config.toml
norm = "layernorm"
qk_norm = false
attn_scale = 0.125
tie_word_embeddings = true
extras = ["capped logits"]
warmup_steps = 298
decay_shape = "linear"
batch_tokens = 65536
max_seq_len = 1024
train_tokens = 425100000
dataset = "wikipedia_en"
Each number is 128 + 32 x the weight over the matrix's rms, rounded and kept within 0 to 255. Layers, rows and columns count from 0.

# layer 5 MLP down (transposed), 1536x384, rms 0.0443, rows 589-599, columns 256-319
[[144 110 175 134 115 179 122  94 176  89 139 125 128  84 113 174 123  74 120 110 106  74 144 149  96 114 145 182  70 151 113 132 122  88 104 164 130 124 108 198 127 139  87 153 192 117 174 130 105 147 165 173 150  85  98 158 226 127 148 177 135  93  74 130]
 [126 156 128 143 144 170  75 128 120 127 121 162 144 145 115 156  82  94 107 105 112 108  90 150  94 100 127 156 121  77 159 122  81  67 149  88 141 172 136 117 170  88 169 104  95 128 112 138 133 177 135 108 145 102 111 126 193 104 180 118  51  98 135 115]
 [138 146 135 131  70  93 138 122 114 136 104 137 138 172  68 176 134  80  66 134 142 175 111 137  56 130 137 112 157 131 177 165  73 116 122  88 130  53 135  92 167  38 139 120 144 154 103 187 168 114 143 177 100  92  77 191 119 114 138  79 147  82 158  97]
 [122  95  97 181 145  86 161 122 108  78 106 139 104  94 136 170 164  91 159 134 167 161  99 174 120 132 103 154 134  85 193 103 113 141 167  75 140 168 174 119 111 119 206  93 129 185 151 133 114 164 106  90 127  94 170  80 167  92 172 155  65 175  94 134]
 [105  70  98 170 120 152 150 133 120  72 114  90  98 109 162 107  59 114 190 176 135 111 107 106 155 123 161 188  87 127 103 132 137  58 133 123 126 102 134 179 157 129 133 120 150 127 135 113 136  61 143 175 159 177 149 126 195 181 161  92  54 158 112 152]
 [101 120 105 136  83 174 160 127 127 119  87 129 105 151 176 157 159 156 108 112 134  97 131 140 163 104 150 105 115 149 154 152 113 152 124 121 131 123 116 167  98  76 142 160 117 143 128 125 145  84 180 143 134 141 108  90 169 168 134 125 137 124  63 135]
 [108 133  91 147 111 152 141 122 124 147  65 119  85 166  97 141 128 114  41  92 130 130  54  55 136 134 111 113  60 130 156 161 101 142 140  86 167 147  66  87 136 165  76 113 142 139 102 116 151 141 158 117 101  88 118 217  90  92 129 107 156 149 119 158]
 [146 112 151 157 108  82  74 162 134  93 101  98 124 104 162  85 114 143 151 115 112 107 131 117 139 100 107 130 122 107 120 124 106  93 100 134 125 152 101  98 156 117 104 125 123 136 141 165 103 107 125 135 135 159 132 161 189 118 143 162  69 120 143 134]
 [145 165 130 144 130 116 163 106 148 123 138  98 140 114 137 127 151  95 173 184 191 145 152 147 164 140 127 120  88 135 129 135  65  72 172 109 127 186 167 174 116 103 164  49 121 212 159 187  90  78 194 150 136 111 130  93  92 128 117 138 142 127 166 208]
 [130 133 135 128 139 133 162 102  74 138 153 142  46 129 157 151  41 112 151 159  70 150  90 150  88  95 132 100 140 128  86  84 127 116 132 144 218  67  73  99 137 167 150 128 104 148  55 139 120 172 150 117 133 156 125 125 124 106 115 128 175 119 100 134]
 [126 137 105  99 125 174 136  50  78 129 115 155 117 124 117  94 138  96 104 153 128 110 111 109 153 161 216 112 139  94 158 121 140 140 152 102 104 146 146 114 113 120 100 153 101 147 137 104 117 125 122 140 113 120 116 108 139 116 133 190 142 129 139 106]]
# layer 5 MLP up, 1536x384, rms 0.055, rows 590-599, columns 256-319
[[144 149 100 144 160 160 161 118 107 118 178 139 132 188 125 100 177 100  77 152 109 122 133 155 101 198  83 112 173 148 129 153  79 108  87 155 159 137 107 117 128 125 209 107 108 181 112 146 115 140 183 114 134 101  99  95 144 132  96 137 159 112 146 122]
 [ 92 159 142  47 162 162 206 111 106 121 140 170  79  97 131 138 115 140 148 161 150 155 146 143 107 133 157 115  92 144 171 172 131  69 129 137 163  65 179 124 112  97 164 158 109 115 134 161 100 108 120 106 136  84 125 147 120  65 135 112 148 131 121 175]
 [114 108  91  96 130 134 116  94 126 123 165 143 106 161 143 140 142 110 127  67 136  98 110 175 116 101  71 139 123 111 111 134 107 159 104 107 130 134  83 164 121 100 151 130 109 170 129 185 119 161 124 133 118  87 135 146 132 116 150  56 151 102 108 153]
 [153 147  64 148 123 107  96 114 125 117 159 151  64 145 135 104  98 122 210  67 115 122 120 129 142 159 113 210  90 110 113 148 135 111 184 190 112  74 124 133 153 184 136 132 167 119 121  95 121 158 126 168 157 150 118  75 209 144 171  95 173  83 133 128]
 [149  99 117  96 147 162 130  73 113  99 123 139 101 157 124 149 116 125 208 173 166 174 129 176 106 170 187 146 117 115 215 118 119  97  83 162 129  92  88  85 117 143 142 199 140 128 139 169  83 126 159 123 200 103  97  85 100 125 146  85 150 112 170 116]
 [123 117 158 130 147 158 134 119 128 138 143 119 104 111 152 196 168 116  76  90 111 103 126  71 120 107  95 150 144  84 175 195  85 197 108 100 117 138  99 190 111 123  98  74 131 133 125 129 118  98 155 142 155 109 101 152 116 129 126 100 139  88 147 190]
 [102 122 115 114 131  84  73 133 110 147  90 150 137 123 157 108 121  89 111 125  99 140  81 101 107 160 163 130  72 123 107 170 184 131 136 142 120  70  99 138 135 142 121 166 107 108 145 103 152 197 186 204 121 113 123 109 134 198 115 130 200 133 131 157]
 [146 169 103 175  89 174 103 103 120  97 153 134 115  92 123 111 152  79 148 118 120 119 106  91 178 112 135  72 165 100 155 153  93 101 166 136  98 170 177 173 120  88 154  58 193 143 187 113 130  89 149 162 115  76 171 125 171 134 148 130 141  77 124  82]
 [116 132  82 136 150 102 101  78 100 120 145 110 129 159 137  76 191  22 160  87  65 102 116 133 144 156 158  92 156 132 113 113 195 119 118 169  68 127  93 161 121 126 170 164 146 152 119 135  76 174 111 171 148  91  81  83 122 130 116 168 126 158 110 114]
 [193 123  66 142  97 115 125 109 134 146 154 112 136 144 105 115 105 111 166  98 118 120  97 185  79 191 113 147 104  36 125 188 153  75 131 180 142 129 124 153 133 105 168 144 138 132 165 132 137 203 170 153 120 150 144 140 116 133 158 143 153  91 166  90]]